Each number is 500 + 25 x the weight over its row's rms, rounded and kept within 0 to 999. Layers, rows and columns count from 0. Numbers have three digits each. The size before them is the row's rms in percent of the matrix's.

# layer 3 MLP down (transposed), 1024x256, rms 0.0362, rows 873-922, columns 64-127
109:515478499515454495532474527517492471496514514520494486465516526500506484488480529479490499474460510505460505476519532521506482497478471511496506509508508487532567479481492501506499498501493504
097:517506504545510446467502517510510486498535488481525520506489528477453474532461521485475482482492496490455553485479535506513496486504501487481489492507532518500486515495537511492502453492513538
100:471519502531530479496479530481507501500509534447505483512519472528497462508454527485440504532507479536520465527464533504515504471488478500509496485499471495470497487517511477503546485512509554
097:521518480519537503492481524496524483522445469524504487460532509471447483458514511503515454525503497541464501564537498502500507505555488508450526490492466505471514547505513467471486463479476477
105:479496467497512510507489450476499473535531518503521545489495534507503512501494476515448505525499476477488490493464514489485478463517459483516499490488506461510493503494494508485493466535487447
110:465527442484467492526496482532514476549523483505523511494490524469485473513487490490487475474512498494438483467449479499515495540509519475488540510499529510502491506507483484512480495498472478
096:487499526509512526487499474471521498499513555457460511508479500519464463539486518504487515454519502484481508510518498496502465522481460461498521466535486482479503480510520519533494519499449470
096:514522440511536515476524475487510528493469508512530530503472500513520499539480522497553479505512481500495508515501506525468493561487533537544499480510475469464487500535510494518532527520489492
097:487506476498546494485498517487497496471499489464500458509496542507505537539499495503468515500517523520487483499500490420458437489500505532465518551464477487519499501475495491501485506504500466
102:469474499474507474505507517485529515453482504517496499516547530513496498501503483515503507489524492462475461484514496480524469476475518501466513537502490497494472528509513478510514484475502498
103:521548512512515496510503512504508509519488512469547503487502553479496457503524466522535490502486504496503547488456495556570540481518492486515485498477495538482520509511502533504474529486457486
110:510490527472510493522510542508547489523510491498505521482502475479520500504435488485507513508518519499497482453493520503558506503515500499475505488498528520516494478513458511577530504484505489
094:510511469535542486549515466519480536510525515486495465535528532483552520528444488525487518513473498510539570505485520522514508523516491497517513450489508475495504470521496519482517506481437477
094:474501495495506484480497502486487534484514542517518463504524449458522492514527512547509490534494478481490528517524510509487486513540532509495526538478477453482451535500506501465503476474472479
097:521529567489480498534482483490474502501472491467503483497479468497517492537483528485480504505501494526494531502513457524476506514489499472457500530495497538515485496525501535514506434521491496
092:497481523484545501484523485484528521485498536493468469513520504471520485475536497515541488516513519496516437521499464512474531512500518504474526475524525514487486489513562533531466482513476518
108:530483500517488509501469536479514497445527493537494536474525538519501463494485515466529544484515520462512499514454516468463509460493483536511511473477537505480514488472510515497484488502499531
097:519493473468515517517536477481491484501488486492486490520464464472512478511505509516536507511551505519479561514491489403526531447481514441468468507515489504518487508519519509454496500500486543
100:559505480536552474523487498501507467532494527524449501510530502496493485503492537482501536502517510516501488498462521532511529506518531554535482511459506485524479526542514439508468508479531486
098:492487542526504500465476530469515514544439497456505497459555491520473496500511488516479461501557484517492488471478480510523479490542512535477522496478462557486504516483532532507485489456498503
110:511541480466500517497463502469482482521488489549527508473496509481513514510472467470489491538517446537533475525509481500508531512491509522495522471442474479507536475516507535512498501507492530
095:520458481475457542474482483529490497490518465520482506512514501532497512505493488489533547451526506488508488508462523507549469507527526541563509479487486493477462504528500481470520503479472530
103:506519494506479515549488468492490502483493513507505423483524505540530530516491467512525471505497528493508510523496498505469469496526508541507488502490491495478524488538500518487459473473480525
091:496498524491518503479516496490509490479535520500471480503523564526504474507507455481529478475470514485486473482451525529537523521502518502505459522499499485477533504501494487481535529496454529
091:520481478552490561501501461465487505495524507499476489460498530459494490546492489473537526487498511504522502560474529515512507481468518509507498488510508499483521455508496494523502510466483535
095:486486522499523503489491535514507515491515492504471514498473490474500494481520506472550495530515528518480518495528497463522461521485491514447499524496520458509504518494454512475498502517508508
103:438479500504514517505497495499522502501514520535488505524447493535460444528500521536490497537465476494516488497489470464515474500510449470501481532466448501494510499501477530469482445467503467
093:458496501515485508511456532515463500512430499492488553522471526493513523489515525529499486510491497518533467495522527547506472477494522513445486523490497488475449472499495518492512497520470524
094:501470465466503547495514481489527521452515467534488482532478469502506495522479499469530493495474424491538513488456479488509462510478527484455486462496504537547517401503486475469491501498498476
094:513555535551512469473497552516541531536544492505533459453476493521499554498534487484494437501501503465482526496537524537489488504540523488490448514491483492488487500479468512519524529531479506
098:499527470531515464474528513480505507469482502459505525570481490523533487516570514517486497513507476472513480507476494488504527520513498469485518473494498508534494545504536460520475488474504485
105:496499452500496516468532483542474528479545469523490503467529497516492478525499506488518536483497494489468578490546493517555513510473457485484481529484559554497455505470556440517549499518501471
105:504501478514506519526440494508520491496506513462505512466496505509512518522526481557493474535513503484490530469462484495490525550543496519508527492519505466478517514466502490502556520528533492
101:504496462483483528491492483502488524476473557527492494485501478497521489535512558466468525496521557508496541484485478505536491492530500496508561495479517483521484498517479495514471518471485495
092:487540518550574466493509513521476562531522469481487510535463492501545551519491493500503503522475486525508491514495517534489488510541467513574505496463531515524481497512513539497533564519471507
102:453513492508458488495455509516525512491544450498460465521521492466507521522550448502497498488493519478493509452501521518460483535509507495539521446500522486477507496502524509477477524500523487
098:515506499481493517509499479521541506533514487512490526525474470493514455483509523480472493535494477493490517524511481517500475476482477497494491514496456518481506489513465487465508490544507497
097:497476504494491512520513519475528508486546515478524502525505506481448489496483481523476438468475465445543468509526516493489510501538527504510518504503550553509466478527509474509481464496478506
099:501524437485504470517515489527537485509499455478538480493518489478531517492472465488497530519475487498485534556517539481486479466435490474512491478476487503530470494489504526504518512491488516
107:524494457503477492480455500511524511449466500539487521497501469504506484454552498495543478503529516469534485478511486527487474536503511524510540487494449499495479491517504488494494556535487536
104:471495502462503527475506507508513511505477515511526500500543525558520476491498481528508539530497467478494512543484495514527516496519480510481517512507481522504544507489496500523516464480493556
098:457499503511506520510485513512519485468537449491513484486504562565474505509455514498506514484491485495526497522517553579547499543454454482543534487501466553503523518455551465510463443538514493
107:475497512504463533524517484507537504483488488498554503495487525493500530529482488493503528499555498533470490520571529471487516490531507536478508435515488486498475530518517516462536500512462478
093:517478491506510503477490504511465468490503495539553503524511475497510474524488465545521503497503467511519526485501489529471461471506538489538527498506508473518497548516493451490488459487526547
098:506512476527544502526506538500523524491481496550485474476465469494474421487505460481523512531513509506515511514517528508477504485535551534529509487495578486486521528503469468501489520506515481
095:470490487481491479476536516503456507452498479518519538485473477510471485547521494525488550520512441520492506501494499514478475479524467460488527511471535555510509525535480507507513519521555524
095:509464537470484523509497511529512526505512523489504520543499528483493496506515482515506483502470502489508532526504510481495523490489513485498536501499455544492494506435533534507475501478422498
100:535500505495492505493507481520473506512511500436503464489519524534476508477531478528535523519487516473467471495514468522504509488492509504481502546505501519462523472517482455486522492521469465
097:513490484515486487471493443475543506484516487533527471462532512532505499516515510445466518511494476523505486471492472479532544498483507487494500522506518501483468492492502475535452519509445487
091:500488525562492509480548491514523494481489493510513479495500527514523513521537509489496454508507498494489478531465507547481564491476532512476529526481457523493534518482499496489469474471468469
# layer 3 MLP up, 1024x256, rms 0.132, rows 874-923, columns 64-127
097:487532498504484498545490496493478463511483498493513430492455500538476479487519502548478550460541474518491541502512535468479445488481550553496530504475495481548552494509546532491487483508517494
097:496498482537519499469536496486465478512532462539463512531519514479486499506479526514476527458422464460490515522499491504483462519517493544495517509552518467527502499460479499497521522477507531
095:501530448470483450498505492516510520528477522533525518505503497465501467545483477512502486506495526519504526498502519462521475464531488501500494504528480514452502477468480496465459537506508514
101:456473511467512466453487521498464500480515469459520443488516519498527561509533502503513492510488485482489566487505491499488460502490558545507515490501522530538502507521487478478490460471531497
101:521528507498495489458535534504506464454538493506505529483495496467494527522514529504467526513500478537511511446462480538520496470440501495514504491479506511515504516529519533510520509504484498
108:510455480474492536482487494506529487513462521451447491482478542517495524491480549492528490537495483519514520491498514471507477489508490523490470511499537510486509458436490471485549475508482465
100:532498495461475443488492472512513524512469432498472531483479545451517509465455548510503535533495548513487535524472494507495514482518525492467516510491515490486495504479527482536506454460482484
104:518524505496447513521550560503472513515497479446513498518515539435507494516514512508507511505521508531520482518512508506524508487483479509513519504512505475485480490486518520531510475526465456
108:513540477487558501546543539500510484469521463513525493552489434498489535496511488493535498494496516488482514511480507500498456496471513476508518477492458460507506504491471469485493477503497500
100:495516501500513473516503543518521469527488498502509478541517528507513518503493433492493505529523488503522489507470523490518519499453527512505508482518477507514500472525487496487514532478523500
110:464508502524499487502470477522525497541494487486524483481485490453556510493495507460480463470500533511509460483493474490474574532486530480502469524497527482499531489487469486471481495472536487
100:503515456467492500510501517567474519548514509518498491502539507484484481475448502553548499517472483497475529503554541491478478512504514504491531492510550510501479501528517510503505495485484487
094:450484514473475486513501500435488490494478554519484459500500517509496462521482500501492522506460507496462494542511512541500524459495465524518542491487492521482475502532502540476508496520452511
102:505502542498481495462538525500481485431517514500482504501517500495498466492491475478473502525457517481506504527516516494497500463512513492502517491547526518477507474468503495496509497555492541
098:502527510461569520460547493529444514483454524531490495522502521494496474519494551468512527477484494524478507526497517522496482493516549495510457500488489522472443499534479535515519492514462535
101:471520466498527519550502521494535529498486512499522552490493486519521514479507449506490519465483497504541494456486479462511490551503505505520525479491529463520481489476481497471525483502509479
093:541512488485461516505512501485507496497457483477486525478509485503501492507510517541507522485601451510515490545505524536459476525511485551502488544512491527524513515494494487516467492454474479
090:500477501504478497531476534512468525514512527480529502513498507519532483518505516471497522493508513470482513515468499467521503470532474523462550530492461479508483478529499508496497502531511507
096:512474459506502495491463504489519488513443477497531556491466490485496507513511518523490519505541558521525498431524463527501485496519505452494502499519515504473503469483471491498498507467540523
087:525520435489526521511494490487508496520535517497530547540535525526506483519472488450529504508513475554495505495467513533483493443449464449460507522500486504489520494487486556513535490507492520
103:480495465461496529507525507492474467485515491482492473489520527536509503569490539513498483416442492460494485509507501503518493506495526505492500475543508484501454543483497532465476497495476517
102:490455509519498501470515535479485485508544502523499534529534482513467498525470486493478520507471518506515515527507495512503498467513437512514528522488467465525496498478477502507474498464483540
093:498524462510511516539468493544494482512501469503486518517501484532489481508507440538534511507466529504500463507498517507525493482505535488454490475508501513528487492478527457470548487481530457
097:484507434524534533522536504476522501541480492504504522488474493476483489506490500469506474512543497523506460527498507524495523509507529506551493532526500522495468471531526492536489507494480473
097:472485477509462476544511531524504496465490505498505515471501492502518478487493504524572478461473469544495486543501543527540490504530518509473506521504515508507517537467477483498469511534488526
108:430480519459515492554491490474514503535502517474485528486486462523497506526500500484490534503512527490476498489508475506463485465464498453535475464505518514517502491475494479511482535506483494
107:568516526492486478499542515500555542508513548533498509520533474492530554528467467510503512499520525454463553533528521500493441501481529500525494518522530514508497488521511506538489508479506475
097:470479501472508503473509493461501505541492507512491471562492478476479495475466519498477467482513522470510540485523481467511530523486547499445496497476537484534511491531482499478525531507522529
093:482498554454559482465511469511463504497493482505532497489516493479468487500472494473542480486459468518441518479516537488516477503502519495518480510485526487481502479491522507484448499455461517
095:530495467553487494505520457487532459550491474493534498530531516537512484526490494539496525514436480551524484502493520510476538516504458478501459491495501493483460523494483490527465476538514501
101:504531484493493449488475488497478548459499491522513501474508462501499522490510482519476534478484472513486477487548484530496455459454498499441456500463502509534487502486516456519527504506522524
107:500508508491528457519536485530523486502518511511474491492525527460487478492472462514472490484508474496495476494489490518494488522458492496509549480559495517540479491483536494514543460528519493
095:453511504498505485527462522531484528460493519490505536489537542469548508536541552501486491511507504522502504483483514496529491476503505520511515496484511499522498481534488504482477537477485488
096:538500503487524494475483481529494529504500500532470451521521507503516518468471510465452528518484523499471513518527495536501474514497499481479501544497457525511482492479459506493542510463497534
099:478487485453511497497512519496505520513525483454492469494485516459472513524510516500506488559476516503508501470538490506529498509492490475509511486477522449498438514501539504492463483532518488
101:500522478478482514486504465522552484487467562507534497471501528492482486517539505506480507505516530531526520495491516477497511469509498520482523547490501484554521544490481511453490465510503533
103:482476491507497484483484547490515510491489511469524488519530479511457527561505500526449522517463446491477491474509508495481505512536508508537502483505497492487495506497539523509511538491527463
107:504517445471508512469488500500548446487500483494537460456459472497542546452546520497502477508432481511522519512540524523496506492512518514542495520480531467500460505541452554538524478510521534
109:491505490478487513563508505486508512488480466517510520490492474494525489486511456474496528528486482492502469490541523517512522506524514532477486539481505498445495478492478448496488511537517510
098:495524464501529499511517467461485493528479514496482480485548464487491473461423493486486489497497486505494465478500497484449487460522490492516505485565464492475504534447507498517496501497472502
102:481491496520501482541420489484473536516484486409500504504459563517511492520508537501511499494517497478490551486511440473471512502460485485494483525520478521534536495521540443468456517436480479
107:537511479485508519512519484511553473477510523510522503505491516506520511494519511496485541486486533472496530533506525455493509501513540510506471509534472497503450486511474535514527482541543532
099:547529509466532496519486451503492471480452522500442459474495513497501478481530502498494518489493468520562514468483490480475534523474476522514500512511511515510477504512546522513479474488529483
101:503506489545516485494508427528485504483513511495500471475506497475486556513492522533500486528474491484501555521520515485493493483544500480511545475511478491481480492499469495513509470500487528
103:509464482512463488497528452527511517481533491534498484497520475474469532474521547460538490515527505510537518525526493526509520483496479474496505523455510531519529469487512469498478501508506497
094:481501550526477524473507492464496512523515543447520488499523548490497503485521527495497482484475534495539467524500474480507511478473500529480521469500496480526483546491508575474521515521516529
102:494537488525507515550480500504480417509524487509489485471520492529493507451481496519492520514477514516475467487504499491492497498519476462459494545482536490468490541510485508496468488508519450
105:496484483522482493473470485464464474485498527482497506500514454524455552536504511506484502488534532522515515524485515521489474524523550507492495491483521477541471466530493537532436514555514495
092:484461517508503519509520515510468500506451482432503469470464482514515508536560523499479518524491481525466503470485523511506488489518519505505494510458544495526556496435506493438527526485514420
112:509520474499476548517507490518504522492494509494503482508517515496484431556470512458465463494541480538516519459518517493537506529476495499507531486483513532530494453521472487445512501547489486